Weights of a small transformer language model: tied embeddings, 4557 steps.
Each number is 128 + 24 x the weight over its row's rms, rounded and kept within 0 to 255. Layers, rows and columns count from 0. The size above them is the row's rms in percent of the matrix's.

# layer 3 MLP up, 768x192, rms 0.0671, rows 352-420, columns 0-47
size [116  89  99  96 112  99 100 101  89  90 103  93 103 103  92 117 101 101 104  97  98  83 105  89  97 101  99 106 107  94 103  99 111  95 123 101 102 102  99 113 100  83  98  90  96 106  98  98  88 110 104 106  96 105  97 102 108  98  98 107  98 103  93  98 102 102  91  97  97]
[[120 109 112  79 153 115 156 118 117 149 126 134 120 100 114 134 140 152 106  70  61 140 121 118 120 143 127 182  95 164 117  95 114 101 138 136 134 156 145 146 135 120 127  92 140 111 132 130]
 [115 141  88 118 129 160 136 145 113 107 123 144 124 103 150 122  91 153 134  93 110 146 100 139  82 128 118 126 103 112 115 102 157 160 108 108 106 168 146  81 167 144 130  86 122 111 171  99]
 [123 138 127 126 103 126 153 115 129 137 106 139 125 122 161 103 152 101 149  85 141 135 135 160 138 136 120 116 119 105 113 165  96  88 148  82 111 100 143 145 152  77 137 117 122 121  77 142]
 [117 140  99 119 123 157 135 161 124 165 104 131 111 128 186 128 100  86 153 130 150 150 120 153  84 145 152 129  59 114 137 115 121 107 116 129 129 168 153 144  79 127 160 143  99 109 126 123]
 [115 149 138 118 158 162 111 138 155  89 118 174 172 137  81 124 137 180 109 124 139 106  87 122 105 116 131 146 133 109 156 149 120 149 156 130 104 132 159 124 128 114 136 105 143 117  92 148]
 [ 89 100 169 131 119 105 157 134 148 115 137 161 130 165  91 192 128 153 120 119 110  94 170 130 143  86 112 159 118 103 108 118 153 219 139 123 125 143 136 136 135 104 128 143 105 110 112  99]
 [127 160 119 123 104 116 159 110 139  91 125 104 148 131 107  92 125 110 143 132 150 116 125  76 109 127 144 149 130  89  87 114  97 110 118 172 117 127 138 104 114 128  90  94 132 136 135  87]
 [127 111 109  99 150 138 159  72 102 103 144  82 151 156  77 107  86 131 148 106 138 135 101 123 161 150 135 105 138 130 118 152 149 157  86 143 123 128 135  92 143 129 158 102 129 140 139 107]
 [145 152 142 104 150 153 123 112  97  83 124 145 184 121  92 108 142 144 120 101 185 159 172 139 145 110 114 135  88 134 156 144 165 134 135 129 138 161 166 125 169 161  85 142 117 154 134 115]
 [130  90  94 108 143 102 110  95 117 128 161  94 136 115 129 159 144  83 124  84 152 154 142 158 138 147 146 103 135 102 166  69 121 187 139 141 120 125  87 143  95 109 110 179 129 112 121 133]
 [143 136 180 170  99 124 149 128 148 154 166 167 158 154 131 131 126 132 112 144 116 126 141  96 128 129 127 140 125 111 114 145  87 156 151 131 149 121 120 121 178 112 103 148 135 127  89 131]
 [124 125 123 129 117 115 141 100 115 154 128 152 189 146 143 143 150  95  86  92 134  82 177 125  78  64 138  99 142 143 182 124 144  92 146 108 134 131 168  95 136 120 157 165 110 150  92 154]
 [165 147 128 160 154 130  64 148 113 105 150 159  91 104 136 163 139 146  52 132 129 144 139 125 142 136 107 120 127 126 121 182 152 124 130 122 140 119 129 133 148 131  70 150 100 116 127  95]
 [100 148 119 100 132 177  99 100 117 104 135 130 131 150 111 125 130 116 124 111 105 109 176 174 110 129 100 134 148  97 158 118 174 155 131  82 156 149 131 123 130 114 150 124  84 146 118 134]
 [147 142 124 103 108 153  78 136 134 113 146 120 168 185 116 119  81 103  81 124 143 159 149 147 110 144 181 142 124 138 109 172 104 144 117 120 124 146 121 117 116  80 134 141 155 157 105 157]
 [116 158 147 136 120 117 124 132  79 137 136  93 142 114 173 147 128 178 110 137 120  79 153  86 113  89 155 179 108 165 121 104 132  81 111 129 156 112 137 148  97 135 115 152 150 104 121  84]
 [153 113 186 130 169 191 149  94 133  84 168 114 110 105 128 108 119 128 116 109 168 141 114 128 129 116 121 168 112 151 118 155 141  91 123 131  70 160 121 146 137  78 120 155  79 146 156 153]
 [151 131  80 152 126 154  83 146 110 103  88 128 139 176 148 113 116 120 136 116 109 149  88 118 118 185 129 112 124 175  67 136 127 125 115 136 167 108  99 105 157 112 131  92  98 158 138  95]
 [201  97 115 105  99 127 130 113 107  80  93 104 156 116 165 145 101 136 118 168 103 112  98 135 130 102 135 152 112 159 116 111 132 141 130 120 142 149  98 128 111 119 139 135 133 107 111 155]
 [136 101 130 135 177 155 149 138 185 145 116 163 133 143  81  89 110 153  93 151 130 110 117  97 147 119 119 136 152 109 147  97 149 182  71 109 164 125 158 102 139  98 177 126 140 100 108 136]
 [105 129 127  87 151 121 138 104 136  91 128 121 107 151 164 169 152 143  85 119 121 108 103  87 145 104 111 130 155 141 110 156 106 154 116 181 150 105 131 151 170  50 163 129 148 142 141 145]
 [123 135 143 162  95 134 124 126  98 130 122 167 135 136 145 143 110 130 113  81 135 160  80 143 137  79 106 136 124 118 109 125 127 191 131 125 138 151 137 134 120 132 158 107 150 140 121 150]
 [148 129 150 112  87 128 135 176 130 114 129 139 134  94 115 131 103  89 154 121 140 158 147 134  93  94 109 145 105 129  77 152 120 182  91 140 137 148 152 126 146 112 133 147 109 139 127  90]
 [ 98 142 128 134 145  70 174 171  95 135 123 122 103 129 141 125 115 153 157  95 119 116 136  93 112 125 158 111 149 117 118 118  82 115 140 152 156  99 153 141 148 132 139 146 136  96 113  90]
 [138  69  95 123 139 125 154  89 118 134 128 123 157 108 116 109 105 157 137 123 152 145 114 159 112 115 150 120 101 168 131  84 144  94 137 123 146 157 145 138 142 103 155 110 136 149 177 118]
 [172  76  84 141 107  77 134 109 116 145 108 121  98 136 118 117 109  87 119 151 119 125 129 135 121 137 112 107 132 172 104 114 104 111 163 163 113 136  92 140 158 137 175 129 127 118 119 105]
 [119 127  86 126 133 132 126  94 132 103 109 104 164 126 167 107 133 126 150 163 111 110  77 135 115 122 167 126 164 174 133 151 127 133 163 111 138 150  93 133 160 134 107 147 135 127 129  87]
 [ 90 162 112 146 151 173 157 122 135 135 110 156  75 121 142 112 153 137  93 130 109 152 117 163 153 146 142 121 119 142 154 161 133 140  99 125  96 160 160 134 149  97 132 102 112 105 113 115]
 [143 148 137  87 129 131 117  78 100 143  92 154 177 151  89 130 140 140 124 128 131  58 155 125 124 134 116 127 132 133  62 115 121 171  88 126 103 117 149 111 150 137 146 101 140 147 123  97]
 [144 115  78 119 157 131 158 117 136 102 149 130  91 120 153  87 147 110  91 126 120 123 110 112 112 176  73 136 108 137 119 121 111 165 185 125 130 122 112 117 125 140 126 148 147  88 133 158]
 [145  95 122 164 138 102  84 168 130 122 147 163 140 119  89  87 131 131 139 152 125 129 148 169 154  99 158 113 127 131 106  97 114 126 100 152 116 115 121 110 113 118 131 142 127 127 122 169]
 [144 164  72  85 125 110 162  97 158 131 127 142 150 126 104 136 110 135 110 146 174 152 103 140 110 108 122 149 140 130 119 114 115 113 113  79 120 106 122 137 104 106 106 108 149 152 118 102]
 [119 163 113 107 124 160 128 150 112 121 139 110 135  92 124 101 113 142 148 169 107 143 156 170  99 137 127 129 105 122 129 141  92 127  98 131 109 144 139 134 162 130 116 102 141 137 122 136]
 [ 83 118 101 156 133  59 122 159 110 152 147 128 111  92 136 133 123 144 132 117 104 159 135 147 153 134 148 124 139  97 116 129  77 116 144 126 152 121 155 118 163 144  68  91 142 128 111 110]
 [140 128  73 104 147 145 130 175 128 104 110 123 101 104 165 118 147 144  86  89 174 153 131  94 125 137 129 160 153 104 186 179  90 119 100 141 140 103 111 159 169 154 145 112 138 108  90 121]
 [109 108 149 154 125 128 132 109 140 101 155 125 186 117 102 114 130 155 151 106 118 122 165 160 150 121 163 131  65 111 127 130 138 158 122 136  99 128 151 109 149 171 132 110 115 112 140 130]
 [126 153 150 105 146 128 120 106 152 160 108 122 160 106 113 136 152 140 116 154 135 110 165 119 167 106 127  99 169 137 163 103 120 158 115 119 132 177  90  80  80 104 140 131 155 134 151 111]
 [112 139 135  77 115 168 104 172 131 123 106 190 102 148 154 154 159 153 110 138 133 133 100 114 162 101 127 128  84 139 112 130 157 100 207 117 138 140 134 126  82 145 118 131 149 126 106 115]
 [ 93 146 120  70 114 165 143 117 174 108 145 137  86 114 105 127 142 150 138 139 174 107 158 147 116  97 114 143 181 155 118 142 129 156 126 124  90 173 153 109 167 133 129 132 103 133 171 125]
 [140 136 147 102 165 129 132  94 120 133  81 116 134 122 111  65 110 112  93 147 103 111 145 125 137  83 155 156 120 159 113 110 129 148 133 105 166 119 135 152 154 124 160 166 149 118  70 119]
 [ 96 125 148 163 132 142 140 135 128 136 140 121 152 107 114 146 131 151 100 130 123 116 138 160 137 104 126 118  99 128 158 114 153 149 131 125 176 118 132 123 170 140  84 127 139 122 163 135]
 [168  93 119 156 146 182  96 143 144 106 129 135 127 122 136 132 124 140  62 121 128 175 171 106 152 157  94  92 131  81  73 166 130 129 123 109 124  94 118 122 176  96 105 114 129 121 104  99]
 [148 110 124 110 120 113 159 138 122 178 128 151 111 139 170 128  87 107 101 152 152 104 112 129 173  95 163  91 131 144 103 134 136 120 114 123 116 155  74 121 133 114  96 165 160 111  85 132]
 [148 126 158  96 131 103 117 121 146 153 121 112 142 148 126 134 128 126 104  97 150 139 126 141 132 140 138 135 138 130 132 125 141 102 124 153 113 123 123 103 135 117 100 149 111  68 103 141]
 [129 140 129 130 113 116 115 140 133 125 148  52 134 147 131 152 136 143  99 143 113  79 130 118 138 141  85  70 125 150 157 170 153  86 137 134 120 129 125 151 133 154 108 122 109 155 117 120]
 [113 107 141 157 107 118 154 104 125  65  75 127 146 135 110 103  73 144 143 165  78 147 119 150 113 109 151 116 102 113 123  94 131 118 175 121 156 108 166 122  79 116 149 132  83 161 102 126]
 [151 156 137 140  79 131 134 123 151  95  97 131  99  86 107 106 121  96 135 149 113 135 112 127 145 111 135 135 152 165  97 148 131 132 123 138 124 115 151 134 130 128 164 135 155 128 112 118]
 [101 110 143 144  82 172 126 137  98  92 120 133 115 138 119 154 127 132  89 168 153 128  97  94 146 135 125  74 142 105 100 164 118 193 109 125 112 148  97 122 129 126 116 152 133 132 150 126]
 [103 129  43 120 115 100 161 163 140 149 114 120  87 117 123 131 119  81 146 110  90 134 104 119 146 105 109 134 165 142  95 139 126  99 138 160 135 150 123 158  79 122 170 122 119 113 133  77]
 [151 144 122 103 130 140 149 124  96 125 125 185 155 153 140  97 148  94 133 179 142 112 155  99 121  84  90 144 106  99 106 124  83 140  78 119  98  92 155 135 132 103 132 142 161 143 130 112]
 [121 129 149 137 153 117  76 139 160 160 178 127 114  97  80 124  83 143 104 102 154 160 115 113 125 148 149  70 123 151 109 121 181 121 138 155 140 148 146 125 100 116 136 115  89 101  92 121]
 [137 136 126  96 102 136 126  91 144  89  76 104 167  98 159 100 134 119 146 169 101  90 140 140 153 105 129 126 159 156 156  96 133 133 112 131 138 127 119 127 119 116 141 151 153 144 118 130]
 [135  80  90  80  96 121 152 137 116 139  89  79 123 136 101  83 130 129  99 126 155 104 147 139  95 127 125 134 136 140 149 166 156 135 121 142 146 110 150 133 152  92 146  75 105 125  94 158]
 [144 151  88  83 155  92 146 180 128  93 108 115  91 134 112 148  86 177  97  64 131 131  99 166 134 122 111  84 151 106 124 136 121 133 135  75 117 128 129 124 128 123 127 107  86 117 139  89]
 [166 110 114  80 112 118 176 119 122 110 153 109 130 140 111 138 123 121 116  99 146  91 110 170 136 113 136  74 151 143 118 148 149 171 189 127 141 142 142 123 132 128  92 169 148 109 133 151]
 [170 136 148 107  77 103 140 102 115 134 133 126 154 123 123  94 165 137 162 144 131 148 121  98 162  94 187 108 143 133 106 155 119 136 142 109 132 125 110 115 166 117 135 168 130 150 118 100]
 [ 95 118 140 133 154 152  98 146 146 101  89 140 127 116 103 126 116  98 140 127 124 141  69 145 118 137 128 101 138 116 100 104 126 141 132 130 135 130 108 127 128 133 156 104 110  72 167 129]
 [154 109  91 133 140  85 161 142  69 138 109 128 140 132 118 104 107 157 111 150 137 120 134  97 135 130  98 176 145 133 148 123 151 146 158  99 136 131  97 147 159  89 116 146 153 168 141 117]
 [151 121 124 105 124 144 117 146 152 135 107 153 165  94 118 103 137 112 143 187 105  93 146 124 120 130 103 162 139 149 109 116 117 156 161 126 159 109  99 118 145  85 103 139 150 127  87 130]
 [145 135 104 148 141 144 116 179 118 132 140 148 162  82 103 147 124 125 136 141 135 109 157 131 154 133 128 167 119 129  99  84 148 134 138 183 161  75 128 157  86 117 143 114 163 162 138  50]
 [108 107 129 139  92 152 130 114  73 128 146  89 150  88 170 141 120 126 130 154 119 116  89 151 123 134 130  91 142  82 134 151  97 138 150 177 125 141 128 118 132 142 122 145  67 140 137 186]
 [145 149 184 176 126  80 161 149 146 140 128  89 140 109 149 151 135 110 112 155 135  98 117 100 149 115 143 140 126 106 123 125 113 132 130 151 138 109 119 135 111 114 108 157 141 132 104 124]
 [146 114 128 134  77 121 121 120 114  87 126 124 138 147 111 141 105 176  83 116 124  95 138 122 141 148 144 123 103 165 151 128  97 125  90 173 115 111 141  62 119 132 125 122 122 129 128 114]
 [165 165 113  97 111 147 117 128 138 137 165 127 123 130 132 102  93 125 156 142 141 118 110 157 135 116 111 121 155 147 158  87  96 158 140  76 104 137 148 139 149 109 126 134  87 133 128 123]
 [106 124 158 153 149 116 142  97 153 132  99 133 139 180 146 147 150 154 101 104 125 134 156 125 176  90 121 128  96 140 132 121  92 119  89 154 134 100 113 155 139 128 127 129 131  93 132 111]
 [107 137 130  98 156 135 145 147 110 108 121 109 138 117 149 121 134 152  91 141  85  77 122 135 159 131 156 148 109 128 120 131 131 148  99 141 153 127 128 126 105  91 121 122 141 107 113 125]
 [ 92 120 141 166 123 151 143 143 106 130  47 107 161 139  94 106 153 122 129 125 140 133 124 106  99 121 120 116 149 157 101 159 121 134 131 137 141 117 143 102  90 134 135 135 103 144 114 129]
 [114  86 104  96 126 140 127 142 156 104  85 119 166 153 108 107 109 124 135 131 151 103 160 139 140  72 139 147 153 147 145 124  91 174  99 115 194 155 106 117  90 152 133 142 122 171  77 131]
 [120 107 107 110 135 132 174 154 141 124 141  88 148  87 127 158 138  80 130 142 102 126 188 141 109 131 129 103 120 157  97 164 113 127 124 125 158 182  97 103 128  97 162 101 126 128 113 179]]
# layer 3 MLP down (transposed), 768x192, rms 0.067, rows 352-420, columns 0-47
size [ 98  87  97  93 114  91 102 109  85  99  95  96 106 102  91 113  93 109 105  98 103  87 101  86  96  91 101 115 121 103  97 101 110  97 108 101  97 100  92 107  96  97 104  97  87 105  96 102  89 112 100 101  90 100  98 105 110 101 100  97  93  99 101 109  92  98  87  99  95]
[[108  93 118 123 131 142 124 151 119 155 130 116 144 170 118 134  90 102 116 158 116 115 158 172 140 148 114 104 147 117 114  96 129  92 111 150 126 139 131 156 119 152 116 156 115 131 138 110]
 [110  97 145 137 135 118 158 118 144 133 130 150 125 175 148 146 128 144 135 167 126  79 164 152 133  98 139 129 144 128 152 125 110 117  92 180 144 171 144 145 152  99 145 147 143 100 139 163]
 [125 155 141  98 157 115 155 122 144 131 138 144 127 134 111 125 123 159 181 155 129 141 202 114 126 157 117 207 132 132 102 133 141 117 130 158 133  98 144 138 134 122  95 174 104 113 139 103]
 [114  93 126 144  89 109  97 115 100 136 135 157 123 136 138 129 131 148 137 157  78  85 116 131 151  94 130 150 146 130 110 109 168 121  95 134 145 126  76 110 139 108 149 109 120  80 148 147]
 [136 108 161  97 147  92 122 120 159  99 136 148 129 121 118 111  95 105 113 131  86 129 108 103 121 181  88 118 149 120 143 156 134 117 157 151 129 120 145 128 122 121 128 115 160 107 145 132]
 [161 133 119 152 100 142 107 110 125 160 122 144 158  95 133  84 136 119 114 131 122  93 119 165 150 140 127 124 121 133 104 140 146 121 130 126  82  99 128 106 126 123 138  95 171 126 112 132]
 [148 151 123 167 147 106 154  83  99 134 106 138 126 150 140 147 163 134  94 126 152 106 106 108 169 144 179 106 108 157 143 118 125 117 123 156  83 129 135 115 135 111 154 157 127 115  89 187]
 [119 118 144 147  77 108 146 152 117 120 146 125 139 103  97 143  92  97 136 127 104 119  95 154 105 108 129 101 118 151 112 146 124 176 137  95 105 206 140 102 123 129 130 133 124 109 139 133]
 [167 114 120 141 128  92 116  88 120 202 145 124 104 107 130 121 164  93 113 106 106 149  75 106 133 134 118 149 174 122 118  87 136 167 141 128 122  62 101 107 152 136 128 126 148 139 144 116]
 [116 135 128 139 115 158 113 128 167 141 160  93 141 138  87 145 110 120 153 130 106 107  94 123 135 109 129  98 114 153 115 125 143 115 146 138 136 162 129 111  88 103 157 130 134 122  83 167]
 [ 97 150  92  77 105 102 140 113 110 164 110 106 128 107 115 106 136 146 134 139  92 123 128 134 151 119 124  71 145 122 108 123 146 180 124 118 172 144 134  89 135 161  95 110 133 111 117  70]
 [122 144 150 134 101 118 119 105 150 149  71 146 145 153 153 154 124 127 126 127 108 100 134  88 110 112  82  86 109 131 144 119 150 133 141 120  94 113 119 115 147 139 145 130 134  84 156 112]
 [120  97 126 104 106 120 168 133 137 146 142 124 114 164 149 121  96  95 110 146 160 132 144 127 139 135  92 135 108 158 184 109 170 137 129 112  90 128 120 117  99 144 134 137 126 129 127 143]
 [147 167 153 117 138 118 133 115 136 124 156 137 184  75 141 113 168 124 142 125 165 127 157  76 127 146 145  79 133 138 129 133  97 105 108 124 126 125 128 143 138 172 141 103 131 133 121 117]
 [148 142 138 107 112 128 113 149 104 124 118 105 108 118  93 150 182 145 148  92 160 149 119 146 132 150  79 158 121 144 101  89 135 156 118 185 126 113 112 142 106 182 182 135 130 134 134  79]
 [ 88  74 132 132 121 117 155 120 161 123 128 108 164 117 133 146 117 111 122 123 144 125 138 114  96 161 110  91 108  75 105 130 130 149 119 124 128 119 113 177 107 128 144 163  68 138 117 134]
 [149 103 103 154 127 109 161 163 128 125  73 104 108 103 136 111 172 109 144 112 127 130 114 104 134 106 114 124  98 126 144 110  73 167 147  96 162 131 169 125 148 140 125  92 143 110 133 117]
 [126 136 165 109 128 163 128 112 156 128 125 124 144 124 127 139  81 124  96 165 144 114 156 136 142 126 111 131 101  95  94  91 127 126 221 145 150 108 113 122 147 131 125 150 134 129 108 130]
 [151 111 113 129  90  94 140 169 117 118 129 129 195 168  85 144 135 136 145  94 152 146 116 108 138 161 169 109  81 151 128 146  98 138 163 124 138 101 150 134 173 137 136 152 122 140 125 164]
 [123 130 111 116 126 105 142  82 103 168 128 147 106  48 130 150 173 129 145 106 115 147  90 133  97 114  77 144 109 168  90 122 107 137 156 140 135 111 110  89 147 127 145 119 108 149 114 122]
 [ 81 108 113 115  78 142 144 160 110 118 127  86 135 165 100 135 105 120 146 117 101 140 129 113 102 130 113 120 126 168 144 185 181 128 156 103  94 114 135 137 106 128 143 107 117 137 102 142]
 [156 106 133 135 122 134 132 122 148 131 131  96 109  93 110 163 137 129 116 129 116 102 184 163 170 137 122 124 152 114  80 154 135 125 118 104 120 200 178 148 148 147 116 172 123 155 103 175]
 [ 82 114 120 141 139 126 126 157 150 139 117  63 134 118  86 148 141 155 132 125 110 103 132 157 134 124 106 131 158 103 114  95 107 149 148 167 136 151 132 112 142 136 109 108 107 107  98 151]
 [133 157 145 118 115 147 104 125 107 136 148 130 122 140  67 118 146 117 113 135 120 152 139 143 143 148 105  91  98 142 130 141 107 101 125 123 122 131 134 113 128 122 110 134 109 182  74 152]
 [ 88 151 150  82 111 102 121 145 108 173 169 100 113 148 115 137 140 130 111  95  95 102 161 104 138 162 123 164 105 127 158 104 154 135 151 119  99 124 145 120 111 144 109 146 153 138 141 156]
 [ 92 140 105  98 138 146 116 139 131 161 125 169 123 130 142 124 128 143 151 142 102 126 123 124 118 113 100 161 188 147 122 132 137 125  72 113 109 130  95 107  97 148 106 163 122 143 170 151]
 [141  76 167 145 115 117 132 113 140 122 164 142 164 143 129 124 163 122 104 144 103 133 116 138  93  93 163 121 102 143 176 141 153 141 170 171 169 124 142 132 104 130 143 117 157 137 156 160]
 [120 150 141 132 161 119  95 173  92 105 122 151 117 100 108 103 140 204 131 155 141 191 114 151 142 139 147 164 132 120 120 133  76 140  86 134 134 148 102  91 147 152 155 144 110  81 142 172]
 [158 111 117 109 110 137 142 143 106 109 102 170 107 132 106  94 123 133 156 142 139 115 144 116 129 155  98 127 126 131 143 103  93  98  99  76 141  83 140 124 111 131 188  97 137 134  96 104]
 [143 122 153 110 166  97 138 158 118 109 143 111 116 108 132 147 110 167 156 131 140 182 163 113  93 117 116 145 134 147 149 116 129 133 162 136 156 127  92  68 148 116 165 142 115 128  91 141]
 [113 126 106 116 152 162 148 114 167  97 130 129 146 122 154 119 153 136 101 118 116 108 120 135 153 110  97  97 131 137 150 131 148 116 118 103 133 129 162 118  93 171 156 155 144 146 135 128]
 [120 127 131 109 152 144  95 133 136 150 105 126 114  98 140 139 132  86 131 135 119 110 147 130 106 139 107 137 121  99 119 141 114 121 137 122 111  96 154  96  90 154 116  95 156 158 135 132]
 [183 119 134 128 113 141  70 123 160 142 139 129 109 113 194 117 196 107 132 145 169 125 182 115 153  99 140 129 139 115 109 114 139 165 162 160 104 120 106 149 116 150 124 103 113 131 155 104]
 [115 151 116 135  90 137 122 130 138 135 141  98  95 158 119 127  97 149  67 112 108 175 153 137 102 136 160 106 146 124 140 121 120 167 107 161 103 100 119 126 102  96  85 112  95 118 126 103]
 [172 125 156 116 110 167 132 134  80 135 117 104 147 185 143 100 158  96 149 120 122 128 123 126 133 155 123 132 105 175 146  74 123 129 146 152 140 136 146 123 139 144 104 101 183 165 125 133]
 [128 147 165 152 138 122 149 204 131 142 134 105 179 153 164  85 138  85 180 117 111 155 173 109  97  87 129 113 109 158  99 130 107 124 167 127  92 126 117  77 131 124 108  95 148 100 104 142]
 [123 164 152  72 118 130 154  98 132 138 139 175 140 136  97 126 155 138 136 105 123 126 172  58 154 116 107 166 105 116 162 108 151 140 137 106 110 105 154 188 108 132 168 103 111 133 149 147]
 [134 105 151 144 128 109 156 123 126 105 138 113 122 145  99 143 142 144 136 112 119 143 110 126 129 108 112  68 181 120 162 170 126 140 125 146 145 156 140 143 152 127 152 141 100 144 175 112]
 [140 132 188 148  98 146  92 129 112 176 135  99 105  79 123  95 137 164 159 162 113 128 114  76 127  80 143 147 157  94 115  99 139 108 112 109 140 117 140 172 143 166 121  94 140 108  97 102]
 [139 155 134 169 120 154 110 147 122  90 155 157 121 115 137 117 134 173 126 127 132 126 149 165 148 155 155 143 104 111  98 125 134  90 152 115 110  82 132  80 117 135 113 168 112  97 115 163]
 [130 120 117 108 145  82 136 153  67 138 134 127 101 124 157 129 155 154  95 126  83 158 103 107 122 107 135 165  67 109 119 117 114 148 160 113 120 133 111 106 130 115 153  99 151 111 107  96]
 [119 112 135 103 101 132 103 133 137 115  84 145 153 128 136 122 113 118 131 112 173 159 159 113 155 137 128 101 124 148 109 114 149  92 123 121 157 143 138  58 104 134 110 142 145 156 172 157]
 [125 138 127 121 119 122 124 179  94 106  96 120 132 129 129 101  99 123 171 109 125 104 122 158 114 105 157  68 139 153 151 162 147 133 147 127 137 125 163 159 104 117  89 139 130 144 131 118]
 [164 141 169 163  89 149 128 184 124 150 129  94 165 115 118 155 120 133 115 163 174 110 172 155 128 141 129 134 113 110 125 131 137 113 144 128 136 128 125 106 144 125 163 137 120 136 139 122]
 [119 150 107 119 139 155 123 163 157 162 111  90  98 157 124 160 158 122 138 136 129 156 109  96 128 105 161 171 127  65 123 119 110 132 146 105  92 147 138 102 112 117 199 162 100 144 147 137]
 [145 147  99 183 119  85 146  99 120 145 123 116 127 143 117 148  93  96 140 162 132 155 148 123 134 146 127  96 108 168 137 178 140 132  94  99 140 126 137 129 147 113 145 146 146 135 122 155]
 [140 124 123 128 141 123  98 141 130  90 166 110 159 162 107 188 140  98 132 109 126  96 117 146 154 135 135 121 111 120  82 156 129  97 117 149  70 147 149 144 127 152  84 134 144 128 135 116]
 [139 122 122 113 121 122 156 154 153 166 110  99 155 119 139  84 130 113 107 102 119 124 179 135 119 128 121 189 178  67 143 100 104  78 106 124 122 121 116 116 127 121 109 164 125 150 162 126]
 [130  99 138 128 106 140 102 105 141 102 141 138 157 150 147 126 135 149 132  96  97 137 140 124  92 139 147 163 113 169 171 116 137  93 130  99 116  85 117 111 163 126 129 131 121 159 136 155]
 [175 161  99 143 176 152 118  66 147 116 132 105 143  86 121  90 139 154 139 135 154 139 155 106 117 109 139  91 126 109 150 139 137 139 131 185  96 189 167 135 130 117 134 139 135 188 140 103]
 [129 145 115 153 204 166 169 169 104 109 129  96 124 132 152 130 144 186  97 136 160 148 148 133 125 130 149 141  93 118 143 108 133 141 165  78 178 109 102 137 157 124 141 131 103 119 111 116]
 [153 125 122 128 162 100 139 120  90 141  85 138 109 180 127 158 155  97  85 173  90 153 137 136  97 124 110  81 156 139 131 134 140 109 135 130 114 107  85 184 132 160 136 126 111 129 147 110]
 [155 134 118 136 132 139 142 107 161 157 124 173 124 181 130 158  90 130  96 176 100 160 157  95 138 143 111 109 157 111 122  93 105 109 103 146 111 150 124 104 112 134 152 160 150 174 147  97]
 [137 145 130 113 120 120 131 122 152 140 121 158 135 135 110 116 124 128 142 122 134 132 172  70 149 105 168 178 101 138 147 135 144 136  93  93 107 124 111 100 161 140  85 123 166 141  87 150]
 [139 118 145 149 119 132 138 178 114 128  93 118 104 141 126 154 165 143 151 157 160 113 135 132 125 135 135 168 146 126 125 112 143 125 109 143  82 148 118 126 149 162 141 142 135 113 163 112]
 [ 98 135 119  92 128 135 126 126  94  50 133 109 156 121 114 118 151 133 149  92 116 128 151  99 172 115 124 140 185 105 108 120 156 131 136 145 134 143 115 133 136 151 142 128 118 128 134 137]
 [160 166 148 150 127 144 149 135 136 165 136 160 100 158 123 118 109 149 121 147 123 145 150  93 131 121 111 180 113 141 112  92 148 107  77 126 118 126 130 126  79 129 118 134 174 119 111 112]
 [166  96 121 151 119 132  69  97 154 147 137 109 112 127 151 154  99 111 139 142 125 126  86 148 149 134 144 112 146 133  97 114 121 105 146 105 128 129 135  88 144 121 175 144 117 105 128 128]
 [196  98 172 115 157  96  91 146 144 107 128  93 151  95 115 109 140 152 108 156  80 101 124 182  97 144 128 132 157 118 143 137 171 124 107  97 121 136 171 132  98 121 113 120 130 162 105 137]
 [102  98 143 136  88 139 151 127 135 192 112  91 135 150 142 148 161 122 132 118 121 125 104 141 118 111 152 145 129  88 154  82 161 181 106 103 125 145  99 159 149 154 131 181 141  92 139 161]
 [126  94  87  90 119 103 134 150 103 112 113 138 132 108 119 147 129 155 103 167  71 174 152  90 115 101  86 175 105 133 130 156 104 117 104 105 113 114 111 102 103  91 139 113 138 125 103 158]
 [115 126 124  89  96 159 100 147 154 144 164 202 142 192 123 134 124 152 122  98 115 124 149 150 149 146 101 139 110 130 127  87 144 112 132 109 129 136 139  79 152 118 144 140 107 100 130 150]
 [126 115 119 211 165 129 145 124 156 156 186 105 170 124 116 147 113  92 149 101 150 129 155 153 110 168 132 121 101 141 135 164 166 119 179 144 106  97 113 160 116 107 132 136 139 125 118 135]
 [102 163 131 172 134 105 146 139 139 123 137 130 121 159 151 133 132 104 108 120 140 128  79 106 108  86 140 137 175 143 126 163 150  91 120 104 169 140 156 125 124 146 156 136 136 152 163  78]
 [113 155 121  89 102 103 148 105 131 115 154 147 147 145 145 145 156 132 162 106 169 123 117 139 130 140 135  98 115 144 104 108 147 142 137 154 152 149 159 132 119 102 156 119 154 114 106 123]
 [125 155 146 145 143 147 106 134  63 124 104 146 123 126 147 103 125 107 118 118 152 171 129 140 133 113 121 152 102 128  57 134 134 125 128 156 119 117  77  92 131 157 125 137  96 147 116 139]
 [ 92 115 129 119 104 161 126  93 123 113 127 105 100 127 113 110 167 139 111 106  86 115 112 155 178 137 117 137 135 110 145 108 102 136 146  90 135  99 164  91 122 164 147 174  92 132 117 138]
 [112 153 128 147 159 139 126 106 133 125 147  89 154 113 136 112 129 142 148 143  99 168  87 139 117 125 156 158 117 171 113 127 135  94 117 104 175 139 143 107 159 124 115 130 138  71 100 125]
 [152 145 133 127 117 151  77 126  96 138 122 112 113 151 130 123 146 131 147 126  82 132 106  92 129  87 158 147 120 104 101 102 139  83 134 109 178 119 125 148 156 138  91 166 126 124 139 179]]